From a checkpoint of a small transformer trained on Wikipedia: rotary positions.
Each number is 500 + 25 x the weight over its row's rms, rounded and kept within 0 to 999. Layers, rows and columns count from 0. Numbers have three digits each. The size before them is the row's rms in percent of the matrix's.

# down: layer 8 MLP down (transposed), 1024x384, rms 0.0325, rows 272-311, columns 240-287
# gate: layer 8 MLP gate, 1024x384, rms 0.0613, rows 273-312, columns 240-287
# up: layer 8 MLP up, 1024x384, rms 0.0624, rows 273-312, columns 240-287
down272 107:467488484464513496453464547500522536486449457504490522516480508505528497479465482490504491489497479449512555535508511526509454464493504535462512
gate273 098:540519469484496490473500464522470467492476582457502494531482502477507479534552515495492492504526523519529495471497522460493521446525505473494520
up273 097:466504498473496463503541548491521525513526451536524516454479496527538475473479510536459506511463469476501514436470470474513491467476463544473499
down273 099:512458488506488473517497509520504466500524493523537481497451515519490504462464487517536508478494506485490519504470507497483474520495480519526516
gate274 102:569564532501487506471499511490484520500502509489411516498461480517503476472487510489523549496490529507492494491516564471496485489545487501479521
up274 099:516520489464499498451530517486502534482477512477500512514526533476497546539501477495497462483568492517464507491531494514507481524506514481509490
down274 099:504490498523478494457502510479515472507502479528512493509540529480531486501545517526438556451472517524485435494496488487508484492433481500525505
gate275 093:481517507460525508516479504548526481494484508528513508479498492468471495477514477494513567495463526509460512475549494475551498491488539531494480
up275 098:492466478504486456502514513520524494469513486479547508516485501495506492472520495496528537518505509448523468514477500522547510524445545510507497
down275 095:471444469469491461480499475487523490555510469464498467503510503493512470467495534476510536502522513479490482500536487481473510463521495448491523
gate276 098:506447472514481499488497489501446509451516520555472538463453514486501500489509480538483545517515542513548500507518550507500528446534480487487472
up276 103:506504479491487538533513493523479496526517519492527513524526532510537532485447525529455480523483496503530511469510536532507543483458517453500515
down276 096:542495475469458459520490485521538495443504489517505486509503478520486506513508481495473520501524533506453510491516507464511502496478526538487481
gate277 090:540505513495439472484532449490545533523476503553505533481505513552495508484469470463488500507475501512556502525504483457509481530537477506479481
up277 090:497514526485509476510545482481532472464516504513475465518531484504522515510497541477505480486513494523445497502532522500565519477495530495549540
down277 091:520509493438502444509526524507549497524468503525490485481487523523493526509479499436525530510526481484495545527500508506527498480511529474483483
gate278 098:506491469487539495495517481554458527479558567495475528483510480488521474474501551521489525497484469484556476500467459465492517531475486537469513
up278 097:530498462483485507504506460482501545545523503504490504486511485517521499520512484505466482524480520541498503483478487482521497480514502427544539
down278 099:492501510481516503488494477513518497473501537514500557429472497502468460465497500447518484508505513501505509522510446501490521507525477497489535
gate279 103:506473487511505451507479544512497482541515491509487501535506474467459459494493478542512526450527465505454442521540464486514461498476497535509551
up279 101:527478522511512486457453478509460532491506479477462475493467454542499507509488494513481506489544542512475504511495514504490481506447528508465530
down279 099:473463511506481497486522533551502495487533476468512491493509497522462485481494489476496483477528517523483454523499480503543472540553513504519557
gate280 103:487514466469517505517495473521498501488500506498514525480482447453440471507480481474503492534472501490497467502471495490513515492494488530491525
up280 100:481479503548488478475515556508501500516502460477517424431486506528541524445526460494483493537497548470513548462488487465519477520507534442477457
down280 100:531478511475491462503497509526505517542443498487519543501515441493506521471481493477529489522495466493486521536487543507528518488517543493468498
gate281 102:580476517498545460469521495473512463531526483502499514521523503480467502422477549525494506545490503493489502490484507501526526486501507493462486
up281 108:564475497551490502489482518519459471500526532536521473507504502478477476484531516485487473511426531477449468462459475527493509530509528515521498
down281 107:506466482494514498489508504524477516524523498505474521507535504492563510507485534544498459493437499478490474510507498507499533539521515516466520
gate282 095:502457486508524505519532475529534478477516478485504506509514472502484520460551485524529498518508492547517492491525483516518505511470497514475523
up282 099:550527507495468482484508526548502489545525525477500478504489477460474515498467524464516472528540556443468489520526526503509540480474503538501500
down282 091:506524499497495495476541498473507522478545483536490483541528483508506466496528519522484524522476465516479493482467487512520489493526537496491474
gate283 105:519453501499488453476501529535507510496480469522515500510529483487484496531504462451454504536541486484490514496439531464472533491479504478481542
up283 106:516482503478503458510472523490504481469529473531517481541525496515474485470456533498486510501501514484465487473459514471504522501534437519505492
down283 106:514492512487510516484507523458517534468498488484512529465529467520522496492497497542466503514495501489483501476476465478517516497475529496472531
gate284 098:469498474511498459524475493525501512463524510520458469516487496515478508513487504534490477482508508499467522503521471482481497515482497539523531
up284 097:510491512504519528533525506477510508503511539525521490494434457505516509541495523505503517504483445503494520464474491483495516493521468458487521
down284 099:506482479549433513439464479467460509491537525489494497467526550514480511505528520507488493458532520538514512492511490507506502485504520503496516
gate285 095:530517503495456496498503472470455516441457493510496507452534482509510483507506491514450520570474531540474545509528561498455534495487480507477449
up285 100:505536500496532503490486530500529578493508467506520504498489507511513489486503524499508537492529458512470513560504468531528536544454493487514523
down285 098:488543503517528538497517502463518490525526502481509515502483488493514462457510493433512541503532486475481507475488498490468508442459523520533462
gate286 106:474489496509481532484496495517539448547494525505488502507514515481517509502518512561497494461491521520483498502488502491518520512470489525499492
up286 104:529525525505530504514541496488485483456534504543482473518513569482528521518526480462517516499477478456489507492475528529464500506447504476465456
down286 105:516469479465497544521495534465478499514519477468473485556479516531456504528467522551514519506495525503536494511498495515510531456494490542523513
gate287 101:498491493481497520513535518501512507463460503491478495503481504499514477493457488500510478490508516516540447475472495546486507480529489528491491
up287 106:519486470492436465491513531550503509453500528522517503506528507527538519499518514525489456495491540502521453479506533529502553509503487496522533
down287 102:508454466501469515482466484492530495495523508493483505483496482492473480473498499523484459507521472496509449524501532462456497501537509482543490
gate288 103:510491520446470494506503502484539491516503487466521509530476527518476484461554496454523474485501547501497469506487512453530564482503489534462476
up288 103:523509519458506519539488485486478518479492515494487462485514484473459512463479527445482475467496502503517496482512512477534493495466556523511530
down288 097:497435494520553483507519560498515453467509498519553521484508476506509505485476478432500462524486466417448556514489501512546423482502524524484484
gate289 099:522465477489511478504524464508532497457500503478475472485457496508510513465505507464546551502475531478510531459524515466499516510529479526529505
up289 103:525479480491486482490512528553518503472526553486485506433466486501469497479521525479509531547493481509455503510535514508468518496498459492498518
down289 100:453512500555489483482512570498502522543533459525504471472519528538484511461523520558532518493521473478505475503513495495505455523464472502516515
gate290 104:476536512514542505539493500528535531529516504508466525471491501515483491551559488547492521473515491506570486523496532506473503472455497515498485
up290 110:517511510540502456478529512570524489472529534446503550481495491558510510470511511492498523514529478538521464480536473506517513492432538483515530
down290 104:468487529484484511529491505487478534486467526509506513447489501549463514512535508486470514453504502508509498529513513515449470536478493485515536
gate291 102:484519539486507459514509495487537517520512532506498474510526486526445518507522502479475523502486522524531496504539507453492540515544486497508468
up291 102:471497460498452486472461484497500485548448502492521527535489514478505476536513495498473480504492515489518512484498510469480497508485536538461537
down291 105:480506517480489499509445491524512494497504480497465524485512460512481482538483452467481528494479502510528472518488509496508508491508535495482487
gate292 072:504472488491520527475491466483502462531490494512516502514543482474454530545459512517512474521504511503480465478473522485499473493475479508505539
up292 069:505485453522542550497485463459505511486462498501520486466492519476444526493484508504484494491528500478490448529518507491464523537496532506494549
down292 074:530503488516497515556545488473496482462505478541518483483491508542540521522508519448463525485503487490519490526515505499472512502498513491470525
gate293 104:520516503504524546524538491515462502498544510489514568495500484548462536475522458457504532497532486521496490508490525491504480453529544500519453
up293 105:530493533466480521476506459527550494536470524515471505493533483523524521506523452487525492515502503542513527492502516433515526427485481538526486
down293 099:532469539498503499490486507456468516522516505506519481543508470525487521503492468478526515474475512495494543506496509493535495527476460512562508
gate294 102:525496473508492439503519443553458484520491496487529469509507480492516482534489487548496556567498471519527511502493480489546523494506498491475512
up294 098:525484446453530498503497511500499441510493457498532493548492477462471498485557501491532523541477516478547504472496519512463491525549495484519477
down294 104:527504485490527496523498492486494520486497509498494494485514508490482531503514535517520562566495515494489507481471482528519510478458502537509501
gate295 098:518465509466492475453518569511496477523510484528533475496508481503518518497537477459491507523509485482505522452448495524508471518497528511489489
up295 097:506494496534485537533477481506529478530502485484476536464517494494537524496505491531526498511515552480501521542518519480512517507510480522517467
down295 097:529502458532505468515524490520483510485525538525478459516477509471492469494506449505482474524535498449439468538520519513517464488505509473506530
gate296 102:521490501520503532539509477490462505512533498549525468527525511522462493509449497475486487488516531509478482496486562511455481469462483516501472
up296 098:511497473511495485491442475490532519494502501520504466493509497533511523464535460508463485502522483500486491514484493484546484518468547532504492
down296 097:457499500472517466480474448481511484495524500487485522511481533537513492499519562419489485497495462502506482510491464472492502511555521519452513
gate297 105:525491508525515482510483517546505465456524484499484483500515514525481544510476460501502548469519514519484502518454493491521523508537541503465452
up297 104:489504469504505515492468520514507479548473514509518533513491507485535496530473466526521499544525527493543510537506506500489529526525530460483494
down297 104:494445529548520537498494518506528450487515458477483514478513526489496499459475479541497505546496488547518522501460480485538531478495465495513488
gate298 093:486494486512522469507500492466543509489457494492489491496503496527507486512527486497532544448452523472520484488502509492506527507516498508527501
up298 094:486505517469517476475497510508475491496470532516504468497519473472499537548507509528506499464549535537520534500512477533476470510551534498482504
down298 095:465490484466516476490521522508515506513441472476501491518475525465494496520504509431507496498475482518484508523502514525499525505480515503503509
gate299 096:516494505469500465505494509518500498525516504541478491542500515485489488475498530529476523480525520530543504482502513499537519487510497535469531
up299 094:478524498536520447509519471498527533514499517505484496497507505521507512468540486496515522530533473490501485427575535499536460516492532506479502
down299 096:474518513504523501514536482504486489513492489535484484491498519502474507473514530524537447525516480534513464541461501501509523543457463479473506
gate300 092:492515527484518501464459502520502517505489475485480495517459516525514513469507510557533493498494501488541505478487514468499530504505545504490485
up300 094:456489493523494498504491506466504436517496519503477494459519501462478480474493527448497536502534520491550525480488475491488523541477500533521512
down300 101:491526477496492490547497497502511469495511498469481497456501478505476519507484520524474567489511477526499458474532504497521524478435487530518524
gate301 104:531492462466461522475454509485467504545518493552524507468517542468501560487502519521507478489506511500495488497487488528520529461514505501508518
up301 110:455529540524482491497487517471460518442516494509509533508527491507515488499522513447541536467517519486507493494519470504529480515540521523487516
down301 104:491503515478513497465548508517502488481504471521498529464472503507483526549463482504495543539522508526528525486474471504539473508441491545507460
gate302 091:502506475491492485505484485493528485465463542540516522530510501508517480519534528499535520521513456470508494514484477474519535496559452519502495
up302 088:520489489516495499515437461495483469498441532494488498495459497504487477473491539504487532509500517505485515529464490537528546504518515471591506
down302 094:482492524511519502554452453495523484524449487538511485478497485491505457481492536531534520491541476471524492499473501500482539540465517503526474
gate303 089:515480460513501494517512490458422499469517489501480494466482466507527493499490489468487464506501530508527499508494531521553473542492528500545488
up303 088:497440458510505505462487529509484499539480525530500478506476518475518482504526497522462501506535518478524494517514519444474480484491464454474461
down303 087:483504503487506482469508504443479491479526494546519452529479541521507485526494520502508488506485510506510550511515517472507479511568507507492511
gate304 093:487476503513511492498473526509480522490477486526485479527492513456498530542509435494571493532519528474525486426489504528534486494514502523510522
up304 095:461543487503520501498494516524483507479475503491493483554517523478489538484494537500501539547499493478483485509514512497488510488481515490516528
down304 094:495493468511548496523470523518429557526466518514497481509513470477544565496504489563534499478511479484474481495440555499536523502492512491522503
gate305 098:527489466467514521477458498495513498540518496504480509511513507546476441528488449468471491511497545482566507486503529502459510460512495506510439
up305 103:479468497508495464496480487490486523514476465541488492481539514511499517521505508516517509521503470486467487489495506511515520529525519477498501
down305 103:511466520503494513452441472525507495474521481546433543454486499531516507493475497499525496508525507516508502535516544493462511486558552540527464
gate306 096:518470532442485514495521541509504516522544501491506501523527523500497539469516455508496547493519487530501493521459511465495521502546494487490515
up306 096:489515512508499511432465536506463478471451490488525448473471527498529537530521522480519462514519520469489468555513470505490516523522486550493488
down306 097:528530510501513507494498588504508507475499521521463475514483547550514474514500484516514516510501490456534506516473491486487468518460493503525497
gate307 103:501482496515499493482453533484491476482507508559514492493475473511472503535515534493475525468512530513512479523486513463454507484477517511526491
up307 104:518488525527505534499469499450494523519519467529509497475524533497489494511529543477485517442568500457533454499469485508472502438488471500505507
down307 107:486503479523512493465497523449516450487499550516476488508471539544520520499541518476493513485536494508501466516545479516515520465549469548518499
gate308 094:489511476509534499511469527484465466446477481517496523464497549484523490485514516552509515526539500544465523500509496499529484491558483499538473
up308 095:513487514466492527511508483514534492506512519528461451467465489494505491487517494458507485459473485474527512532492460520488475520522488499464487
down308 098:546442450460479501526496501487529507518501442503510497517526523513531461512494493458497510463506491546515491508527507542498460497595468484481457
gate309 108:455533491500522503480507532471439488488462499490552476478480465496503508528491500504492510475486480440509500478480496496503530516560446501493478
up309 106:511457487551509432491464478524517466490485503449487469465511476477485489514510501525512460467448526502521500513516485498484490509536504503521480
down309 106:506512470487538491480491508502506526518531467497523513466512505511512485474517453481507561518539457512502450522522466500514500512548474494507473
gate310 098:468486519481491502533508497510508538501533522508522474530481515537473445483505509508549511490511518514482479480467509486465503530472518483533492
up310 099:488491518500515524527486468491475463491500487490534495488552522506480512501562476524489478499526544526489492459469486503496484505482477481542472
down310 098:470476506499512467509511480466505473535498522475496515530464497483518515532493515536496486462465476506519516534549525475500457545532508510503513
gate311 093:446491495457519490539476499517509518475522545494553497536483511546512471490497466495503504495500505467515498502531490514501486434463473494484490
up311 093:534481446504488478516512519529519475498511466483494492519503486532505478436535484531490464527471541461524519498541501491478549514504506491500527
down311 096:456504516485497491446539503508501543516555443516514493519483502492490508488516517456490500534457497494488476443463531510460525474437455513442531
gate312 094:508510482531495512455504528502482542512474512481484485491515518512461489538484476518516453518514545495509509485501590454483499479468522479515506
up312 096:543447487492511486507508520500513500507472469500473524460511507507536485530539436490499486500473482503495508548495506521525500503482523486482498